config = dict(
    intermediate_size=448,
    hidden_act='squared_leaky_relu',
    norm='rmsnorm',
    attn_scale=0.267,
    init_std_o=0.0,
    init_std_down=0.0,
    beta2=0.99,
    batch_tokens=32768,
)
Each number is 200 + 20 x the weight over its row's rms, rounded and kept within 0 to 999. Layers, rows and columns count from 0. The size before them is the row's rms in percent of the matrix's.

# down: layer 2 MLP down (transposed), 448x128, rms 0.0467, rows 26-52, columns 0-127
# up: layer 2 MLP up, 448x128, rms 0.0602, rows 27-53, columns 0-127
down26,090,166,195,217,186,195,198,207,217,187,174,189,207,192,221,198,184,190,185,188,197,185,243,198,199,226,236,210,196,232,216,189,221,159,201,187,138,177,228,179,209,162,178,254,176,159,218,195,200,238,190,213,193,225,228,220,203,200,196,218,225,206,206,213,238,218,211,190,200,204,191,211,205,193,219,228,187,204,182,217,207,215,192,206,197,194,204,207,185,196,182,204,180,183,202,199,167,216,194,214,226,201,197,210,185,163,224,192,227,211,183,197,218,186,251,220,207,193,233,164,184,200,182,226,202,176,213,226,226
up27,100,254,201,207,193,184,174,173,197,194,179,202,233,223,235,171,193,200,196,226,186,203,222,214,147,216,205,172,201,184,201,193,150,176,192,244,179,210,216,196,219,161,195,191,226,205,196,178,190,187,219,202,192,203,225,210,166,217,218,182,206,209,185,221,205,234,208,179,247,224,215,205,209,235,188,177,215,192,187,206,194,206,202,202,168,209,211,194,205,236,180,188,215,227,239,210,209,190,208,211,197,207,225,211,172,185,177,199,182,227,207,217,186,233,157,188,224,177,224,202,207,221,188,192,195,194,204,208,201
down27,107,178,196,192,172,215,214,242,205,235,195,189,190,183,184,221,230,209,256,205,197,202,192,207,212,213,212,243,206,177,217,192,222,213,188,218,205,214,190,211,181,227,173,212,179,186,189,170,180,226,199,204,220,240,204,198,240,209,187,180,188,229,186,208,214,195,204,199,165,160,202,217,204,157,180,199,199,209,211,214,224,203,197,203,179,184,190,205,218,177,200,195,222,229,230,205,209,170,225,230,202,192,173,210,209,195,218,240,192,182,175,211,200,175,210,189,183,192,214,176,177,212,230,244,201,251,192,210,179
up28,104,154,222,227,191,194,213,187,193,191,176,189,201,217,234,178,182,203,202,205,211,190,194,219,177,213,213,207,179,194,199,207,193,190,239,197,200,194,190,173,178,156,181,225,189,202,182,205,191,185,184,194,173,190,201,249,179,200,222,189,194,173,154,218,179,257,188,187,233,188,188,185,211,190,196,224,165,216,195,200,205,183,186,200,187,162,208,160,188,226,219,176,211,166,191,246,223,190,234,211,188,180,189,195,217,202,188,179,222,176,200,208,185,215,178,215,210,204,198,204,217,202,180,146,195,185,183,218,221
down28,101,225,196,171,181,184,201,209,180,189,193,176,190,173,159,221,225,158,202,202,195,201,191,184,235,201,192,187,245,190,197,165,188,209,217,169,179,198,202,205,196,210,186,162,181,184,225,200,177,257,220,215,240,209,181,219,209,214,173,220,225,213,198,232,253,161,192,164,223,221,217,198,210,193,160,197,194,172,207,203,187,212,219,212,220,174,158,219,190,174,192,181,194,222,195,220,197,208,205,215,182,212,196,213,191,199,219,212,172,192,201,201,212,201,206,186,189,185,188,193,190,189,209,239,212,208,203,178,170
up29,102,198,227,202,208,228,190,215,194,209,217,222,186,199,209,203,175,163,236,192,161,210,228,196,179,186,190,224,182,200,203,220,227,166,175,178,159,238,229,200,188,191,144,203,208,168,184,182,212,203,196,202,196,194,216,238,209,204,174,208,219,200,226,181,240,171,234,180,193,173,221,207,192,212,197,218,216,180,172,191,192,191,177,226,209,226,224,210,200,204,188,216,204,236,204,197,167,186,204,246,206,223,194,187,201,195,226,202,181,223,193,204,243,183,193,197,217,192,193,153,203,214,185,228,219,191,207,201,206
down29,108,191,187,208,194,197,201,180,206,180,186,213,183,180,223,173,173,178,175,192,218,202,174,213,179,169,205,237,173,216,195,184,212,241,196,204,217,175,192,230,195,170,176,176,179,211,234,181,188,200,215,225,188,184,202,203,228,193,210,205,216,213,178,227,240,154,195,206,198,232,212,192,185,216,208,233,179,203,184,159,205,196,230,173,198,223,174,203,178,203,175,196,216,174,210,194,179,198,207,201,212,178,191,197,212,191,235,212,221,214,225,220,202,224,216,236,242,199,195,190,152,218,185,205,236,189,210,158,200
up30,102,229,191,202,234,227,216,213,187,203,214,206,156,204,179,175,191,205,185,194,182,220,205,232,166,201,182,197,185,156,194,178,225,177,189,189,208,199,178,201,210,195,192,189,205,171,221,177,191,216,214,172,205,203,187,191,168,193,206,161,211,198,194,229,247,225,198,209,197,213,181,182,212,222,235,188,190,203,186,170,233,165,216,169,192,187,229,222,192,218,206,173,211,192,200,178,189,200,227,197,177,195,219,187,154,196,205,225,203,170,177,187,234,189,187,158,206,231,173,174,179,194,190,178,204,215,213,222,170
down30,104,206,188,178,183,204,178,206,167,206,209,192,167,158,242,185,230,205,154,202,175,156,174,171,179,223,228,208,190,186,183,198,200,186,194,202,164,192,191,232,191,201,180,174,205,194,187,191,186,189,188,197,238,185,232,192,219,164,208,204,190,211,206,197,209,201,205,206,215,208,200,183,179,216,196,234,201,199,193,183,237,191,200,205,216,229,224,178,216,173,194,179,172,219,183,193,209,195,192,190,222,189,248,243,203,188,236,201,170,224,219,191,223,193,197,189,182,220,171,194,171,229,224,209,223,173,220,199,219
up31,082,184,177,175,198,214,167,196,185,234,215,203,167,213,179,223,186,209,164,215,220,183,164,209,180,203,211,211,199,239,185,186,212,219,212,210,232,186,196,217,192,193,194,205,172,225,159,204,223,190,220,225,191,234,230,196,198,219,236,184,245,193,209,154,169,208,179,207,224,201,211,183,194,206,231,221,185,224,174,246,209,210,182,200,183,197,204,182,225,193,239,212,198,206,197,184,205,186,176,225,206,197,207,190,206,180,210,217,193,251,196,213,210,235,198,185,210,215,200,210,205,181,219,223,205,234,165,214,205
down31,088,216,194,186,202,183,216,206,212,198,202,185,228,216,217,225,241,190,205,220,204,191,218,179,177,224,209,193,192,222,209,159,166,203,211,215,189,180,176,221,212,208,189,165,213,217,174,228,229,192,211,198,238,252,219,187,226,175,164,205,206,243,229,185,149,201,184,219,234,216,186,226,195,213,222,200,213,184,194,190,231,207,174,242,232,217,189,189,203,225,215,197,185,187,216,174,218,223,225,182,188,187,182,180,200,188,187,207,198,230,190,195,192,197,209,180,185,202,199,195,199,172,220,213,201,201,203,255,196
up32,098,204,208,218,186,187,153,183,193,192,180,182,204,209,205,198,206,202,193,213,233,185,203,226,153,219,185,160,189,225,204,175,174,208,204,225,229,217,195,224,181,187,220,196,190,180,200,205,176,216,196,206,170,218,197,224,180,185,175,190,195,205,177,177,235,225,234,210,194,190,203,246,190,211,193,196,206,207,214,182,190,218,203,177,181,230,169,213,179,235,191,212,199,203,186,229,210,176,215,180,191,244,171,176,200,193,199,179,168,194,202,195,169,221,187,161,234,192,225,223,195,243,183,171,174,203,183,222,184
down32,095,215,180,203,194,180,224,212,187,178,231,184,191,195,223,169,235,193,211,229,204,222,174,165,227,198,241,184,191,211,195,181,218,178,201,218,210,166,213,208,154,200,167,187,210,198,206,182,220,186,190,182,189,217,198,179,221,201,152,216,232,176,187,197,160,181,225,190,208,193,196,212,182,170,181,202,223,191,185,194,202,142,182,201,189,215,236,213,227,189,188,177,239,197,187,142,204,202,179,190,221,182,217,193,179,209,223,180,203,194,201,194,231,185,203,216,226,191,215,208,178,189,185,206,203,206,227,209,214
up33,087,189,209,185,228,248,209,229,184,239,198,195,157,184,211,183,175,181,222,192,175,174,198,185,184,187,170,222,175,209,222,207,204,187,217,182,208,208,199,204,198,203,199,241,175,195,209,205,208,212,215,206,201,205,207,203,210,201,202,193,229,174,196,168,201,222,198,185,171,209,201,181,211,181,235,182,223,199,192,206,221,185,192,196,210,199,186,156,188,218,182,180,186,162,212,219,203,172,243,211,177,235,189,240,190,216,205,174,221,192,239,234,185,158,230,213,241,206,229,205,228,203,229,177,213,210,209,207,197
down33,088,192,171,214,181,185,188,189,202,155,217,227,236,192,180,222,169,192,216,201,200,236,203,167,195,203,217,194,183,202,185,179,194,198,196,223,205,177,194,203,221,251,213,212,177,206,215,197,191,211,204,208,218,187,172,185,230,204,178,212,203,213,182,197,228,190,177,225,204,191,176,199,235,211,198,204,167,241,181,170,191,245,214,220,204,200,227,212,205,183,167,207,204,169,206,182,193,192,203,185,204,168,218,220,197,196,161,181,191,236,199,178,208,186,226,176,157,200,192,209,205,216,177,218,208,156,150,188,213
up34,106,231,191,189,212,230,182,191,179,207,225,214,207,213,201,225,197,201,237,203,167,251,201,204,188,188,211,207,204,192,187,198,224,161,197,188,190,218,205,157,194,160,198,184,211,218,188,176,218,229,188,168,205,183,207,183,246,197,188,215,192,185,226,192,230,142,196,173,226,206,190,142,159,186,183,196,213,216,174,193,210,186,171,199,200,209,181,192,228,189,174,173,224,201,197,196,198,187,195,217,187,191,220,223,222,231,167,183,215,185,200,185,214,188,205,175,224,188,210,185,164,210,203,203,209,214,215,189,220
down34,102,172,190,169,172,180,166,226,202,196,208,200,196,184,187,182,193,158,175,232,209,177,240,216,200,182,239,212,166,193,213,191,166,171,196,220,158,194,211,186,173,205,205,190,182,182,216,186,195,155,173,159,217,186,231,190,203,162,234,206,166,236,225,206,200,195,215,196,211,235,174,196,175,201,219,196,212,215,193,193,185,198,218,212,192,213,204,220,219,170,178,216,206,227,187,182,195,192,200,198,217,214,243,190,178,202,201,232,194,203,226,206,227,202,205,199,193,206,215,233,197,211,205,206,224,223,216,220,173
up35,096,184,204,179,200,264,191,189,175,217,206,202,193,165,229,199,202,207,187,205,205,177,216,167,187,164,180,178,185,245,174,216,193,193,232,179,207,196,171,185,157,195,198,187,235,216,187,201,215,195,210,195,202,200,194,199,221,219,193,192,173,191,223,189,193,197,216,210,165,201,190,206,189,165,225,198,193,189,187,159,222,204,165,164,208,178,206,199,201,212,211,203,180,186,195,219,179,193,164,217,194,233,227,182,174,212,224,208,203,175,223,186,208,142,221,201,215,197,253,198,191,188,217,186,215,188,202,193,222
down35,097,188,210,195,212,163,218,171,223,194,202,212,180,202,185,222,187,209,210,205,179,240,192,221,217,220,218,217,210,187,191,206,216,176,180,245,193,182,234,213,193,204,222,213,217,170,227,220,199,159,205,206,182,231,181,192,201,192,177,242,211,222,208,197,192,211,175,198,229,203,204,222,250,238,184,188,203,215,249,249,188,210,211,227,209,195,223,206,182,182,184,240,199,196,200,185,195,184,230,192,208,203,193,172,227,248,200,191,183,180,194,202,204,225,188,200,211,199,175,213,177,213,196,213,197,226,214,241,189
up36,083,201,177,184,233,218,218,194,189,169,178,218,237,175,171,215,231,230,215,189,199,148,217,210,208,217,197,219,201,208,228,199,194,179,196,223,164,207,185,188,197,182,216,189,218,167,240,160,210,204,191,207,221,211,203,226,204,180,172,230,216,223,209,190,200,188,198,209,205,221,184,203,180,194,198,226,235,215,229,203,207,212,198,179,208,216,204,195,193,198,231,217,204,193,212,215,213,188,204,200,186,168,231,176,242,236,218,212,189,234,204,224,222,226,167,208,195,175,205,197,177,160,203,240,168,202,226,200,190
down36,092,203,190,225,198,191,190,208,176,204,207,200,202,199,191,178,216,199,211,194,156,187,198,192,224,164,178,224,247,183,174,231,215,190,200,193,216,183,186,186,195,201,193,192,218,191,246,215,192,192,194,204,221,212,189,221,188,198,189,220,190,186,208,229,174,219,149,186,172,225,188,175,227,213,222,205,224,175,242,214,176,173,217,226,225,207,183,163,209,185,197,211,177,243,226,205,182,211,180,212,178,209,182,181,212,181,251,200,203,196,213,196,219,166,199,229,206,216,201,216,201,219,197,225,224,145,202,191,184
up37,101,202,220,208,250,218,201,221,214,247,189,185,212,219,222,195,178,226,187,193,184,206,218,167,189,167,211,204,199,219,237,192,184,173,208,186,221,220,217,194,197,207,178,188,201,176,186,188,211,170,208,178,204,199,206,201,192,188,182,178,182,198,180,163,181,175,200,235,166,199,199,193,205,174,196,193,232,212,199,171,200,187,181,208,149,161,205,239,195,187,186,190,184,201,170,212,193,173,178,205,198,204,172,195,222,213,231,226,163,219,236,193,209,190,189,225,203,175,214,211,174,201,245,181,182,219,214,167,194
down37,099,207,215,198,226,160,186,197,211,226,218,223,215,203,221,194,216,224,207,160,200,198,183,189,207,208,204,190,171,190,205,213,194,159,209,210,203,207,228,185,174,203,191,218,179,202,172,237,197,202,159,211,197,203,187,203,146,223,207,185,194,170,197,211,187,211,198,185,250,168,186,194,199,204,257,227,204,202,216,254,241,211,210,194,173,177,189,214,221,198,215,221,201,186,180,190,190,205,213,210,230,191,174,208,228,183,230,221,220,185,209,193,221,194,175,194,207,212,216,174,184,193,208,218,199,240,190,201,240
up38,110,194,221,173,221,200,195,177,166,237,232,169,188,215,203,212,170,220,217,212,231,225,228,186,190,183,210,215,194,191,208,183,217,208,180,187,201,216,209,164,214,158,184,188,207,193,183,197,182,194,191,168,184,205,238,149,213,205,182,201,204,194,195,191,205,177,196,208,182,182,201,210,207,191,211,202,222,192,217,198,181,170,187,177,203,185,257,246,172,161,175,217,211,197,192,195,194,219,213,213,196,195,173,221,218,196,186,211,228,173,187,178,203,179,182,198,176,227,186,152,195,220,212,216,246,217,190,208,222
down38,110,202,173,181,223,206,190,213,174,192,182,181,219,189,220,188,195,221,215,177,199,170,226,196,201,209,196,194,219,202,197,192,244,226,208,201,175,189,222,185,195,219,223,179,189,190,193,199,220,195,209,215,209,211,197,184,189,187,221,195,184,218,187,231,167,210,183,210,229,179,208,218,218,215,217,219,230,166,193,236,216,223,225,216,172,246,201,198,197,184,168,213,225,205,217,220,191,140,186,207,163,207,214,180,228,197,221,220,199,204,204,210,202,176,240,249,246,215,210,212,168,233,212,182,201,175,210,214,219
up39,109,224,214,212,179,186,258,191,207,187,179,203,185,196,205,210,215,223,227,211,230,172,186,190,217,224,194,202,197,189,176,195,191,193,217,191,229,202,187,193,196,199,192,195,256,229,235,201,188,209,192,201,188,189,227,227,222,175,236,213,191,165,204,158,171,196,200,217,229,166,199,179,215,244,204,213,182,216,189,211,195,173,174,189,191,232,224,209,197,204,184,181,199,210,211,240,215,216,198,225,209,180,181,182,211,170,213,180,196,183,220,203,167,185,223,207,209,178,176,192,204,218,201,189,215,137,212,198,182
down39,107,214,207,195,210,204,208,215,230,165,219,207,175,224,205,210,166,207,147,166,216,212,205,213,186,178,166,185,188,206,196,201,214,194,227,199,198,208,191,204,215,207,160,188,198,175,170,220,219,223,197,231,207,195,196,220,174,216,200,203,153,196,186,246,235,211,207,193,244,136,208,229,200,197,206,169,191,198,211,192,213,217,179,191,186,196,213,180,178,179,181,199,205,202,162,184,182,205,195,210,218,193,185,209,221,215,227,161,202,177,183,172,201,184,226,204,178,187,211,172,225,174,212,183,196,215,169,183,201
up40,106,161,219,179,199,210,198,208,166,243,224,208,179,202,231,218,234,206,170,189,180,196,206,208,214,160,169,194,191,221,197,172,230,213,177,168,197,231,222,178,201,210,215,201,233,159,214,216,244,162,176,198,196,195,200,178,161,220,212,175,195,191,207,150,209,218,197,196,202,193,206,191,195,213,209,207,178,183,174,203,190,183,220,227,196,237,209,185,211,202,209,183,151,196,209,225,206,216,228,206,199,186,159,190,189,213,221,183,195,195,205,178,163,180,196,209,212,208,217,197,199,191,219,204,190,238,199,213,197
down40,107,215,182,197,205,193,221,182,189,210,204,191,208,217,191,211,177,233,194,203,183,164,197,216,182,172,212,178,156,204,195,200,236,199,209,243,211,176,172,186,182,216,258,219,256,218,250,186,200,185,222,194,206,203,214,200,202,202,182,205,190,187,162,181,196,165,205,244,198,199,183,196,189,197,223,185,221,197,207,236,177,167,173,182,196,191,209,243,196,215,169,203,185,202,169,187,187,196,199,185,210,188,231,206,163,185,207,213,219,206,204,220,198,207,194,212,184,179,200,177,217,189,195,203,231,186,163,187,176
up41,119,164,194,203,191,215,203,177,184,196,163,185,223,205,167,208,218,209,193,186,209,224,228,158,187,184,213,188,209,206,199,178,225,187,182,188,214,214,215,188,229,172,191,204,177,188,185,186,172,182,197,212,178,192,190,189,203,214,173,166,191,194,189,184,217,209,202,200,201,207,162,180,198,146,219,183,201,236,197,197,215,231,194,223,166,218,172,166,219,208,186,182,176,187,173,204,159,206,161,218,183,192,198,212,172,205,211,207,148,199,209,221,204,195,157,188,214,197,221,216,193,180,187,230,210,176,192,206,148
down41,111,226,200,187,184,166,205,206,208,224,189,197,181,199,234,190,193,193,226,220,189,193,190,185,152,189,201,183,224,205,202,148,181,193,198,182,201,228,187,191,204,189,213,214,171,201,185,196,201,196,185,184,181,219,189,218,181,184,198,213,206,199,216,202,214,202,201,200,246,218,239,198,177,189,205,202,194,194,183,206,163,172,174,229,173,181,218,204,193,196,250,228,183,173,196,232,187,182,220,199,210,185,176,226,170,174,199,202,179,215,240,215,193,166,186,213,142,205,213,194,206,198,194,154,219,209,163,168,182
up42,104,199,205,199,188,177,183,181,194,205,205,199,208,175,183,202,225,222,187,237,233,180,230,208,187,191,211,229,183,193,194,202,195,227,179,236,184,218,189,189,198,170,219,200,184,231,163,162,184,228,189,194,185,238,191,193,199,245,215,235,195,171,174,170,192,163,198,229,177,217,206,180,194,223,198,159,221,211,213,184,206,189,194,188,173,206,239,225,174,199,199,204,211,209,182,204,205,177,184,184,237,178,199,152,192,191,216,209,197,210,215,202,200,197,148,212,209,191,173,187,165,217,204,227,203,222,219,187,208
down42,105,220,241,189,193,224,178,213,198,189,233,196,196,184,211,205,172,192,214,177,205,164,214,194,204,165,216,188,209,190,176,217,221,200,188,241,237,193,180,168,206,202,206,160,238,223,217,200,227,178,238,223,205,215,191,166,198,201,211,193,206,201,187,214,183,204,219,153,222,165,250,197,207,204,192,204,184,166,163,197,206,186,244,223,207,201,206,180,191,213,189,215,180,226,207,190,199,178,212,202,182,231,208,201,194,184,198,209,184,181,194,236,192,157,191,205,220,210,213,241,209,199,173,208,187,186,186,229,195
up43,101,199,219,162,205,179,180,192,237,207,224,210,217,227,206,205,190,225,192,202,222,190,181,217,218,191,157,195,198,224,194,188,252,239,194,241,199,199,209,233,253,212,186,196,206,220,205,171,242,180,205,182,215,181,189,196,179,213,181,211,235,201,202,172,202,202,184,187,193,201,188,219,241,205,205,199,174,219,143,212,186,212,213,211,177,188,173,213,200,183,165,207,207,218,195,205,197,214,199,212,185,233,199,154,228,204,200,226,206,194,204,219,211,197,207,187,220,178,185,182,215,197,196,213,187,186,184,225,157
down43,100,204,240,178,226,196,242,224,234,165,193,188,204,190,215,194,196,224,221,198,218,234,192,215,186,193,215,158,188,197,182,186,214,238,199,223,197,182,232,209,200,217,206,206,212,218,235,203,218,177,216,166,205,252,220,186,177,197,196,172,232,221,194,185,192,195,195,183,238,224,211,207,196,173,195,208,222,206,209,196,180,189,198,199,160,215,172,200,182,134,241,221,196,196,201,214,191,176,214,203,203,248,219,228,191,203,198,190,203,195,198,189,194,206,212,189,209,191,190,201,179,211,173,229,183,169,185,206,205
up44,090,189,191,191,226,192,191,183,202,207,173,199,185,204,168,179,183,199,177,234,214,218,198,183,212,207,226,205,224,193,204,195,215,183,203,168,239,198,203,226,179,173,166,209,173,223,205,178,174,223,235,218,199,232,195,189,192,183,207,228,185,214,215,195,199,225,187,221,187,227,190,191,204,201,234,233,235,231,225,218,233,178,210,195,191,191,180,164,218,202,210,207,233,196,228,163,192,177,199,176,203,190,207,218,196,223,201,198,209,202,179,194,169,186,178,167,251,222,174,231,161,215,180,185,204,232,179,207,206
down44,093,194,215,210,204,207,169,163,179,174,243,206,232,207,161,249,215,189,200,196,198,213,201,201,202,163,196,184,153,217,201,192,196,195,213,185,161,172,180,231,253,191,209,225,212,209,186,189,200,172,215,225,171,204,227,223,236,202,171,177,192,203,175,217,182,228,201,196,227,208,221,170,194,226,239,202,224,209,189,207,245,189,198,175,212,203,181,201,185,193,197,211,211,214,205,204,227,226,184,187,190,198,198,209,156,191,218,190,181,199,214,199,224,184,188,222,220,200,210,193,220,212,189,221,194,207,225,216,227
up45,109,200,197,216,191,221,192,197,183,228,179,190,195,231,157,203,207,185,205,211,223,216,220,216,190,215,186,195,219,190,190,204,202,206,178,207,217,175,207,186,171,178,184,183,248,173,212,211,202,196,187,199,193,225,215,201,210,182,238,182,188,225,205,245,167,194,193,192,209,186,199,197,183,211,154,171,225,194,240,161,180,199,223,222,167,218,208,184,201,202,228,206,189,167,175,240,189,158,220,185,201,204,203,175,234,182,218,212,207,190,173,200,218,211,179,192,211,190,207,195,184,234,194,236,223,255,218,205,198
down45,107,222,186,207,203,183,198,172,215,207,180,195,134,203,230,174,234,211,235,190,190,187,182,213,181,225,173,243,206,188,190,211,179,197,187,219,182,221,222,214,182,174,192,200,227,190,200,178,232,180,206,192,201,193,194,176,194,194,216,207,231,220,184,170,229,187,190,204,198,178,188,229,210,191,189,188,187,212,208,166,218,231,210,205,197,208,217,178,226,192,203,201,220,224,191,203,210,165,218,167,240,180,232,204,231,189,177,223,220,194,196,164,214,201,216,206,187,206,199,201,195,206,211,162,190,249,215,242,179
up46,106,208,220,194,203,219,220,182,189,196,158,182,173,202,169,176,205,202,240,202,175,263,180,200,186,195,160,201,190,237,177,221,177,189,217,201,193,236,238,191,212,197,191,212,203,206,213,206,200,216,200,216,211,170,217,175,207,198,213,194,205,198,219,194,248,177,209,228,210,214,196,195,166,201,164,225,198,200,177,204,201,202,182,190,222,201,175,172,197,182,203,167,166,213,200,216,197,196,218,201,190,181,187,202,204,187,217,189,197,218,167,192,240,220,210,210,207,183,154,204,151,193,155,166,190,194,191,215,202
down46,104,194,157,188,180,187,181,248,204,200,219,222,231,176,193,178,202,181,196,214,251,199,206,229,205,167,233,203,163,172,193,219,211,195,187,196,186,222,211,235,187,228,189,194,177,167,225,219,178,224,202,198,212,193,152,194,200,149,178,206,199,218,194,218,193,220,185,204,188,211,214,193,189,198,190,216,174,187,176,235,202,205,212,199,206,191,190,210,198,189,188,228,199,201,162,178,250,176,185,210,205,219,211,211,198,174,209,155,228,219,193,197,182,242,197,172,182,201,188,212,178,201,191,187,225,206,212,204,200
up47,111,227,211,172,192,207,187,180,185,227,171,191,207,201,183,217,218,188,202,212,211,176,258,180,207,172,187,196,235,181,219,183,184,208,193,223,209,192,236,182,214,182,196,188,192,208,198,178,176,174,199,232,191,166,207,214,209,228,202,174,215,209,197,247,208,195,179,193,219,196,210,201,223,168,190,176,214,214,163,193,197,207,166,185,224,223,203,198,194,225,194,195,167,194,145,238,199,213,174,191,198,208,165,217,180,197,211,208,182,185,206,196,190,176,208,215,161,181,216,192,168,203,188,236,237,182,222,177,175
down47,109,210,216,195,243,192,235,205,193,209,189,204,225,193,179,191,197,189,181,196,171,184,188,230,219,181,188,231,169,222,174,190,192,185,200,191,199,221,211,207,210,181,203,230,146,215,171,214,199,211,197,161,154,224,188,170,187,221,179,212,179,191,196,208,202,217,219,229,184,207,249,185,188,182,210,204,193,177,209,172,209,185,207,179,173,220,229,193,199,170,243,248,175,177,203,168,193,169,185,180,193,188,212,195,200,232,208,211,203,199,192,250,220,192,178,189,215,203,193,222,208,180,185,188,215,223,188,199,189
up48,068,200,218,208,184,204,184,182,185,218,182,223,225,210,228,147,221,196,186,220,229,204,213,181,163,180,182,210,209,221,220,197,210,181,173,186,213,187,199,213,217,213,217,211,211,157,191,191,207,203,202,172,202,233,226,213,178,203,195,217,192,196,202,193,227,208,215,179,157,216,211,174,193,156,253,192,193,182,184,206,232,199,195,183,199,218,185,205,219,201,194,207,206,209,170,190,219,204,207,184,202,197,185,190,196,189,180,181,191,194,243,182,195,175,187,211,238,192,244,223,207,157,153,211,214,208,150,202,177
down48,076,191,208,205,194,207,181,189,193,178,187,177,183,156,214,219,221,180,200,197,191,182,226,188,230,172,223,191,181,188,218,211,191,193,170,222,188,204,241,210,192,232,211,218,233,227,231,222,191,240,224,190,202,173,218,207,184,209,200,196,208,180,226,197,219,194,223,207,172,214,208,220,188,214,193,203,213,194,162,181,176,211,206,197,254,211,196,197,221,184,202,160,193,201,227,205,188,183,151,220,194,186,217,191,215,165,215,202,177,176,196,199,194,182,212,197,141,189,165,205,183,196,178,198,172,200,243,194,174
up49,110,204,229,180,193,207,180,185,224,178,207,215,216,195,193,220,203,204,212,206,177,156,221,196,217,194,202,169,218,188,228,201,202,178,214,223,206,195,243,175,228,220,206,196,191,188,200,185,162,231,224,222,191,227,225,190,216,228,205,191,228,197,213,220,220,173,213,180,230,174,247,166,197,210,204,165,188,189,223,212,227,171,197,200,193,219,196,203,215,219,179,213,174,205,162,218,209,174,219,169,212,198,187,209,248,214,208,191,222,196,175,211,210,194,223,209,159,184,177,222,192,231,191,193,235,218,229,198,181
down49,103,163,198,219,242,200,228,224,220,184,217,216,201,173,210,183,220,204,177,201,187,175,211,191,206,211,213,257,202,194,192,185,214,201,195,161,194,176,201,191,210,159,247,174,206,203,190,191,168,200,206,171,227,160,177,177,211,215,211,221,209,202,184,198,246,205,230,232,225,224,170,210,209,178,212,204,182,185,172,211,196,175,183,172,193,190,211,232,207,187,197,216,210,200,212,185,185,181,183,188,196,195,214,226,177,206,167,210,198,199,194,231,160,190,194,215,208,198,201,144,202,205,194,222,170,211,212,217,200
up50,120,188,202,215,182,166,225,164,177,184,223,213,198,202,228,206,188,197,197,198,181,187,251,223,176,197,227,180,231,217,206,200,211,182,155,180,193,238,225,206,197,221,213,209,177,190,191,224,147,175,210,183,211,182,220,231,222,208,194,204,220,169,200,187,192,232,200,207,168,188,189,191,212,196,201,195,182,189,183,204,181,201,225,177,217,205,244,202,179,213,202,220,203,235,212,197,210,200,198,185,192,196,237,201,151,174,160,225,204,181,178,200,169,185,236,197,198,213,184,183,188,245,190,193,211,203,196,201,217
down50,110,215,218,197,158,180,204,209,190,209,207,181,213,209,220,231,200,211,246,214,161,204,196,226,182,158,180,202,205,216,242,186,180,211,206,211,231,164,163,207,235,192,183,212,185,202,211,195,198,186,206,208,209,165,180,170,192,177,193,165,216,187,215,200,194,201,183,157,185,201,176,206,191,199,236,217,193,213,183,213,211,181,200,211,191,187,202,175,185,222,193,202,194,221,160,204,198,178,194,200,177,168,179,168,188,255,211,211,217,200,229,232,207,195,191,168,167,207,197,229,203,159,201,202,210,180,212,220,179
up51,086,172,201,203,191,177,176,244,200,203,224,191,196,192,227,232,194,207,200,213,209,207,185,220,229,227,234,197,197,197,222,222,223,207,225,209,219,191,200,239,179,231,212,195,162,218,198,215,192,180,213,192,187,219,194,161,202,184,272,197,204,205,190,209,183,189,199,213,177,206,219,205,197,238,203,239,194,210,216,230,204,205,203,224,194,186,188,176,230,216,160,207,212,212,212,205,213,229,174,202,207,199,190,207,221,196,185,235,176,233,192,223,200,198,187,164,233,209,210,194,238,217,217,186,216,250,187,206,187
down51,093,195,204,216,186,213,225,192,201,199,204,221,234,225,198,185,190,171,190,224,161,234,216,160,206,204,180,202,235,206,227,164,165,177,167,231,203,198,196,165,224,196,195,203,206,194,223,227,175,175,200,231,214,201,181,203,215,189,228,198,169,214,189,198,224,214,170,209,176,242,197,204,193,224,223,179,209,149,185,211,225,202,169,215,220,210,182,196,189,160,176,170,183,192,184,215,223,173,228,206,208,191,255,192,219,202,208,193,195,200,207,165,209,196,195,227,210,180,204,224,204,203,199,200,189,202,186,184,188
up52,098,183,166,186,219,157,210,199,210,229,196,201,240,206,188,208,198,211,187,193,260,193,194,214,207,221,237,186,209,177,212,178,237,214,212,220,218,180,187,196,201,162,156,188,173,169,196,209,203,167,230,200,187,241,212,207,181,202,202,210,240,190,188,223,217,193,178,217,192,192,206,209,213,196,181,196,195,203,185,217,207,200,205,221,218,189,207,208,186,220,204,187,224,208,133,216,186,185,206,176,211,213,208,177,254,217,216,242,184,208,196,200,202,218,208,162,189,217,178,218,195,218,202,217,205,197,173,214,186
down52,103,203,225,154,196,193,179,200,189,204,209,222,219,225,227,181,194,197,176,202,191,190,199,212,182,202,197,186,196,209,199,201,192,226,204,220,167,214,203,219,250,248,204,170,219,221,157,228,175,224,161,204,186,223,211,185,205,186,189,208,210,218,203,193,170,250,192,197,218,185,217,213,226,193,201,190,194,193,197,196,176,185,238,204,178,215,179,193,211,197,147,221,196,189,213,201,214,219,177,196,175,191,204,187,198,199,199,194,187,176,227,192,211,198,179,226,261,182,188,216,152,176,221,190,185,190,222,203,229
up53,075,211,181,207,170,201,224,212,189,191,154,193,196,206,212,216,199,214,204,212,186,202,218,206,197,214,177,236,186,206,208,194,191,237,173,201,246,185,225,231,197,189,229,210,232,192,224,189,177,188,176,236,204,198,193,205,211,194,183,203,223,200,169,155,204,174,172,203,203,211,216,194,230,208,212,191,178,206,209,179,213,186,166,208,210,171,200,205,216,191,212,202,162,203,140,203,178,174,220,159,192,151,205,170,168,162,191,182,186,191,191,190,202,195,189,199,194,170,148,186,196,207,207,205,214,206,224,193,209